Weights of a small GPT-style language model, trained from scratch on English Wikipedia.
Architecture: RMSNorm before each block, no biases in attention or MLP.
Each number is 50 + 15 x the weight over its row's rms, rounded and kept within 0 to 99. Layers, rows and columns count from 0. The size before them is the row's rms in percent of the matrix's.

# layer 3 MLP up, 512x128, rms 0.0644, rows 184-196, columns 0-127
103:51 29 49 55 45 54 43 40 23 54 22 52 50 32 73 29 64 41 54 54 64 59 63 43 58 41 83 68 57 19 49 64 75 69 45 63 33 56 14 37 46 49 71 19 58 54 49 71 88 49 28 46 35 41 45 47 57 33 65 54 64 56 55 39 48 66 68 76 36 50 47 35 35 40 36 41 41 45 76 49 50 27 57 53 39 38 79 63 56 68 47 50 57 31 46 39 51 53 73 59 57 42 66 61 58 57 16 76 44 58 39 34 57 82 78 43 73 39 50 27 50 51 72 43 63 43 70 53
091:47 30 50 56 77 85 68 52 38 03 49 58 43 57 66 63 43 84 38 55 79 39 90 20 28 46 43 66 46 25 33 42 23 45 62 33 49 61 42 29 40 45 38 58 43 34 54 49 49 44 56 57 72 61 21 48 45 30 58 51 44 22 42 29 60 32 49 48 51 51 45 70 68 43 57 58 56 71 52 46 56 45 50 62 81 62 75 36 67 38 63 24 31 45 51 21 39 43 55 55 59 42 51 51 63 55 65 39 35 60 54 37 56 57 76 54 50 35 49 43 36 60 38 37 72 42 62 36
105:45 29 82 38 53 43 55 60 66 52 42 50 37 40 64 54 46 30 45 67 60 55 40 60 19 43 60 65 40 58 39 34 65 35 56 36 60 67 42 46 32 06 69 45 65 34 60 44 48 22 42 36 51 50 62 61 50 52 44 87 53 54 59 40 22 50 61 32 46 34 53 57 46 98 45 69 62 62 32 47 46 25 35 56 59 47 64 51 45 46 28 57 45 40 41 64 59 59 54 45 65 60 47 43 29 40 43 50 78 57 44 31 55 48 26 28 67 12 63 62 41 14 77 59 77 62 41 34
117:24 57 71 62 53 65 39 72 41 75 54 62 82 45 47 32 37 59 53 18 47 50 63 53 26 44 58 49 54 53 43 26 55 43 54 44 49 78 75 48 63 41 73 31 51 44 64 27 45 58 27 25 37 61 29 63 60 69 39 37 50 36 32 39 62 56 60 66 51 48 79 59 69 55 51 41 41 47 43 32 35 52 64 51 15 45 40 44 51 41 56 38 50 44 31 64 34 68 55 49 32 24 56 27 63 42 65 55 74 44 51 30 31 36 46 46 39 50 71 67 00 21 39 57 43 46 52 80
106:53 25 54 49 62 32 66 68 57 50 37 48 15 45 24 31 61 45 46 33 56 65 57 21 28 36 38 37 49 34 56 46 39 53 61 40 62 64 64 41 54 58 21 54 39 38 63 51 59 28 76 72 51 87 57 45 21 61 39 41 62 32 36 51 56 51 93 44 36 52 11 56 42 47 45 47 29 58 40 47 43 34 56 45 61 51 28 45 91 20 56 60 59 56 55 55 73 56 68 39 75 36 51 73 37 54 50 62 64 44 35 59 57 37 59 43 58 56 68 48 34 53 28 55 45 76 45 72
109:31 60 96 43 17 50 35 48 43 35 44 65 51 67 44 57 45 64 53 58 47 58 65 26 66 41 56 63 22 62 62 35 32 33 71 65 68 45 59 56 75 34 69 44 57 50 67 50 68 53 62 61 73 42 33 70 46 59 52 38 45 57 44 44 62 40 73 72 46 24 11 55 27 56 27 50 54 55 67 44 48 32 69 27 52 61 59 30 57 63 45 54 21 31 66 15 51 34 27 38 40 59 56 36 52 30 70 72 47 63 43 42 25 23 42 54 49 40 46 34 57 43 42 37 35 44 39 60
092:24 54 55 67 70 37 47 44 51 60 36 49 51 28 61 36 60 58 56 39 50 49 39 46 39 35 41 59 56 36 44 72 42 56 58 46 60 37 39 43 34 48 47 59 28 57 71 61 64 40 60 52 42 68 50 52 48 32 57 70 66 43 39 70 41 66 57 90 06 32 76 35 35 52 21 41 47 76 26 34 55 53 38 55 46 52 51 43 61 58 81 35 60 64 40 44 59 57 73 31 86 59 07 34 54 74 64 23 35 31 34 36 56 44 76 69 53 36 66 55 56 58 61 41 39 81 45 55
110:43 45 49 53 53 41 47 51 34 50 54 49 37 42 51 36 35 54 55 52 53 74 45 76 55 61 41 44 48 57 17 91 33 33 27 66 44 37 51 70 82 46 44 52 40 47 60 37 54 26 57 55 48 64 43 42 39 66 64 57 35 55 68 54 35 43 67 40 56 45 36 43 33 58 73 51 55 47 20 74 26 40 52 86 30 81 49 61 46 28 38 45 55 35 73 60 37 50 18 31 49 60 50 54 58 56 68 44 31 32 39 13 55 29 54 37 63 63 69 43 42 42 72 27 38 58 79 14
107:60 58 38 32 73 59 36 47 53 51 61 37 71 23 76 36 46 46 48 61 57 48 51 51 44 41 38 33 33 65 53 30 68 31 53 35 42 69 49 42 91 61 44 49 26 78 61 62 39 46 38 53 50 21 44 67 99 59 47 47 61 39 38 16 43 44 66 34 63 36 52 53 50 63 66 39 46 32 55 51 75 72 48 43 42 62 58 80 47 64 43 53 41 84 74 44 34 52 48 75 28 60 68 48 41 50 58 65 36 60 52 52 39 48 75 49 50 68 47 35 52 72 66 89 69 54 65 55
097:61 59 52 39 37 34 63 25 60 41 81 47 61 42 37 57 79 47 42 46 27 69 51 51 62 27 58 32 58 56 50 34 57 38 71 52 67 50 58 53 39 16 32 40 39 17 36 32 49 43 58 83 14 55 28 71 25 52 79 62 35 44 43 50 60 29 68 52 49 62 57 63 57 57 55 48 82 39 58 63 29 34 66 59 53 70 70 39 35 30 26 65 38 53 48 24 42 32 30 58 52 55 33 61 35 58 42 37 38 69 35 59 69 42 58 79 30 35 44 26 51 47 45 42 52 38 38 58
095:32 46 58 47 50 51 64 58 28 38 36 58 46 50 58 30 55 54 60 34 56 43 51 30 37 45 62 35 61 38 56 72 33 53 58 50 56 59 75 28 67 21 44 57 56 41 72 53 23 49 58 69 64 60 13 41 45 68 48 66 64 61 53 56 41 34 57 65 71 16 46 59 43 55 56 43 29 57 52 33 42 74 59 22 49 40 50 39 73 55 91 17 85 74 53 55 25 66 50 53 61 51 58 49 51 22 29 83 61 40 60 43 39 58 48 37 60 57 45 88 39 60 45 57 79 33 50 55
094:53 38 30 42 67 31 74 44 67 31 39 51 45 40 42 22 75 59 31 60 73 44 51 44 53 54 52 47 51 85 16 50 49 54 57 28 38 85 50 60 47 69 40 61 58 55 82 42 67 65 40 34 50 62 55 19 47 40 35 41 62 60 48 24 40 71 21 56 17 32 36 42 62 59 51 57 43 75 50 60 27 50 46 30 46 26 16 62 44 22 54 54 53 80 45 54 55 46 50 44 65 39 72 87 48 54 50 36 52 41 47 56 39 69 63 32 52 76 56 32 51 43 50 52 37 49 38 43
094:40 35 28 57 85 55 82 22 56 40 49 42 42 69 71 60 63 67 55 38 53 52 61 43 35 36 52 57 33 85 69 28 59 63 35 61 55 47 44 48 60 60 24 49 57 60 75 76 60 46 51 66 51 19 47 51 76 67 48 53 21 62 65 54 73 43 57 53 56 33 68 66 61 39 49 33 41 43 59 45 52 41 44 77 21 61 53 53 56 43 44 65 74 44 42 51 60 46 64 78 65 57 43 48 32 61 34 36 38 68 23 62 60 30 51 31 49 44 08 81 61 37 57 32 46 58 68 43
# layer 3 MLP down (transposed), 512x128, rms 0.0642, rows 184-196, columns 0-127
101:62 64 79 63 61 72 66 57 52 82 33 55 39 55 37 49 66 50 72 53 96 68 49 49 69 35 40 48 56 65 84 47 49 46 62 45 49 47 47 22 46 64 36 07 46 63 38 51 56 28 33 74 47 40 54 47 57 72 47 26 45 44 57 54 86 73 35 42 44 64 53 28 68 55 28 39 54 57 36 61 59 62 52 64 41 40 55 48 49 59 55 35 22 07 54 51 41 57 38 46 46 53 63 44 64 23 56 51 24 45 57 56 51 62 56 51 58 47 44 41 38 22 67 56 60 79 51 76
086:62 65 32 55 51 55 48 37 27 67 37 47 53 55 67 66 47 51 25 43 72 45 72 55 51 49 61 43 55 52 43 54 22 68 53 80 49 55 44 76 52 51 18 67 62 33 53 84 44 65 36 65 48 54 50 63 56 63 56 48 58 52 70 49 53 44 67 38 32 66 23 61 71 68 66 51 58 39 46 57 53 49 43 59 57 56 68 88 52 37 80 44 31 86 50 40 71 84 53 44 81 52 39 35 46 39 42 43 53 49 35 31 29 55 39 44 63 89 12 36 26 70 56 49 44 55 69 49
100:49 82 42 51 43 73 57 46 74 41 25 47 04 38 55 38 34 47 67 48 44 75 42 34 33 50 44 70 46 51 57 54 53 44 52 44 58 37 85 44 48 44 41 29 64 38 23 62 40 38 40 56 75 41 38 61 53 53 59 30 49 38 37 28 79 50 69 70 66 39 48 45 65 43 60 45 73 34 58 44 89 68 72 76 42 80 65 49 52 49 70 59 32 38 75 56 35 51 49 53 44 21 44 46 55 40 28 48 49 62 67 66 68 50 52 63 56 63 39 41 51 70 38 59 31 26 21 51
106:39 74 59 51 31 28 35 36 61 54 40 72 56 27 42 34 35 41 47 56 53 46 55 61 38 54 45 62 36 64 54 52 43 69 43 57 58 34 45 41 59 21 42 31 33 52 45 55 43 69 70 34 68 60 55 38 50 44 35 66 42 56 50 44 45 47 23 49 41 28 52 68 60 34 53 06 49 28 47 64 76 37 45 56 62 84 45 84 52 40 49 31 37 71 78 84 44 33 67 49 72 53 41 71 12 62 71 55 42 56 43 59 62 42 48 46 50 50 28 30 73 62 36 28 62 57 66 82
093:64 52 54 47 37 61 44 50 50 36 31 46 56 69 18 52 72 67 44 30 61 53 33 41 47 29 69 42 46 40 64 73 87 61 64 50 32 21 37 45 56 18 60 37 44 49 51 29 28 31 44 33 48 64 51 55 71 55 66 60 50 59 23 47 55 59 37 47 75 64 59 55 36 38 61 62 55 53 39 35 50 69 31 53 61 32 44 47 66 40 42 40 47 74 41 53 60 43 74 31 79 30 65 55 40 50 84 26 48 55 63 65 26 67 66 45 52 27 70 43 88 39 82 31 40 49 66 42
110:63 47 84 45 65 55 29 75 61 53 38 34 38 57 35 45 55 84 47 44 45 67 59 39 70 68 55 56 39 37 76 57 48 63 45 56 42 53 45 54 55 64 58 64 31 59 49 46 47 36 52 39 48 31 65 59 46 21 30 45 42 39 61 59 42 32 27 13 52 84 51 45 85 50 74 53 75 72 54 40 29 54 35 53 62 18 39 88 67 70 59 52 64 76 48 66 56 39 68 19 74 68 56 54 34 58 42 62 39 59 47 39 48 66 33 45 53 55 48 57 33 43 55 30 59 85 53 50
098:46 46 71 80 44 52 38 23 51 53 36 49 42 54 41 77 62 61 47 41 47 53 65 36 70 39 50 52 24 47 06 63 39 51 65 65 56 53 64 54 62 38 41 47 40 71 18 40 45 36 28 51 24 43 24 51 58 40 51 70 40 76 69 68 61 65 55 68 61 37 50 36 47 43 61 73 56 74 63 61 21 56 28 89 48 55 54 79 50 53 59 36 45 46 47 63 48 41 40 30 65 55 25 67 46 60 41 39 89 58 62 37 55 57 47 34 75 33 51 61 43 41 55 38 45 78 69 73
116:30 60 56 64 52 79 51 52 57 24 64 54 46 66 35 41 55 59 73 41 38 65 42 19 28 62 44 54 41 40 72 31 55 67 19 38 49 21 58 38 31 27 35 47 32 50 46 55 60 27 66 50 55 64 56 61 59 39 97 64 51 31 53 60 16 64 38 57 32 58 48 49 67 68 47 37 68 47 78 35 26 61 59 10 37 69 57 33 53 35 42 32 65 44 51 73 65 30 43 55 35 20 61 39 60 45 44 55 51 32 70 53 73 44 55 42 39 61 56 72 35 53 51 52 39 49 49 66
103:42 30 39 71 45 39 67 41 49 52 30 67 80 56 41 40 67 67 37 28 80 40 29 27 41 42 67 56 41 50 23 53 63 46 31 40 46 57 60 33 14 55 69 57 36 75 41 51 47 36 71 37 37 54 96 46 72 64 42 59 37 52 15 58 30 73 34 74 75 61 29 45 58 51 51 36 54 45 71 56 56 76 51 50 65 59 61 44 52 64 53 49 34 59 67 78 48 40 49 52 40 42 72 52 36 39 43 75 64 47 73 61 24 73 29 46 56 39 44 54 45 62 45 37 33 56 52 41
089:53 32 29 44 33 46 67 41 67 43 58 65 64 50 32 36 59 45 20 21 42 60 28 52 50 64 77 62 37 44 58 43 89 47 49 75 66 77 35 50 33 57 37 51 18 29 49 77 43 49 66 35 20 29 62 20 53 83 58 29 60 38 44 50 44 61 30 51 52 46 62 30 62 61 45 70 53 64 96 43 51 49 64 79 59 67 51 51 49 37 40 54 57 50 37 41 43 46 76 63 60 53 46 78 47 72 80 53 46 57 55 47 43 58 41 56 60 45 38 61 68 58 52 49 63 47 52 72
096:31 60 46 72 56 58 43 46 61 40 58 61 49 54 43 74 29 54 50 60 63 39 37 45 56 43 36 34 19 59 47 70 44 13 36 55 85 55 60 38 41 73 77 82 77 41 46 67 52 54 76 48 52 55 53 75 59 36 56 52 60 56 54 57 47 68 34 22 56 31 43 59 53 46 36 41 57 69 37 67 55 77 29 76 48 47 59 43 28 63 29 70 37 50 55 45 64 55 52 40 46 54 39 37 70 35 44 67 39 62 42 56 63 22 46 58 45 79 49 76 40 37 64 60 76 21 13 33
116:67 53 59 14 65 61 59 87 18 51 39 27 38 68 43 75 60 44 32 76 47 43 44 65 29 55 66 54 45 52 81 56 50 68 62 60 46 44 61 41 59 50 73 48 16 57 59 42 59 28 67 44 44 25 15 44 68 56 32 60 65 29 47 37 32 58 42 58 71 33 66 39 43 43 64 74 60 44 34 34 31 62 59 57 54 41 67 49 62 49 78 42 71 29 42 52 52 55 49 51 48 56 46 24 32 51 64 16 58 31 41 36 63 44 34 64 25 70 68 62 40 42 42 46 47 29 45 61
089:57 57 63 58 51 48 29 54 52 46 72 71 67 63 43 09 48 53 47 33 53 49 54 45 42 33 50 54 86 29 50 38 45 51 61 58 38 52 73 59 49 45 28 26 37 47 35 72 53 57 67 61 73 34 24 48 63 51 68 68 53 69 60 22 84 45 46 43 45 69 28 41 52 39 35 42 23 60 41 58 55 38 49 30 46 53 62 60 36 47 70 38 33 52 58 37 40 76 42 52 39 48 51 82 60 18 36 24 67 29 72 55 26 58 48 57 30 41 59 73 75 63 34 29 25 45 31 56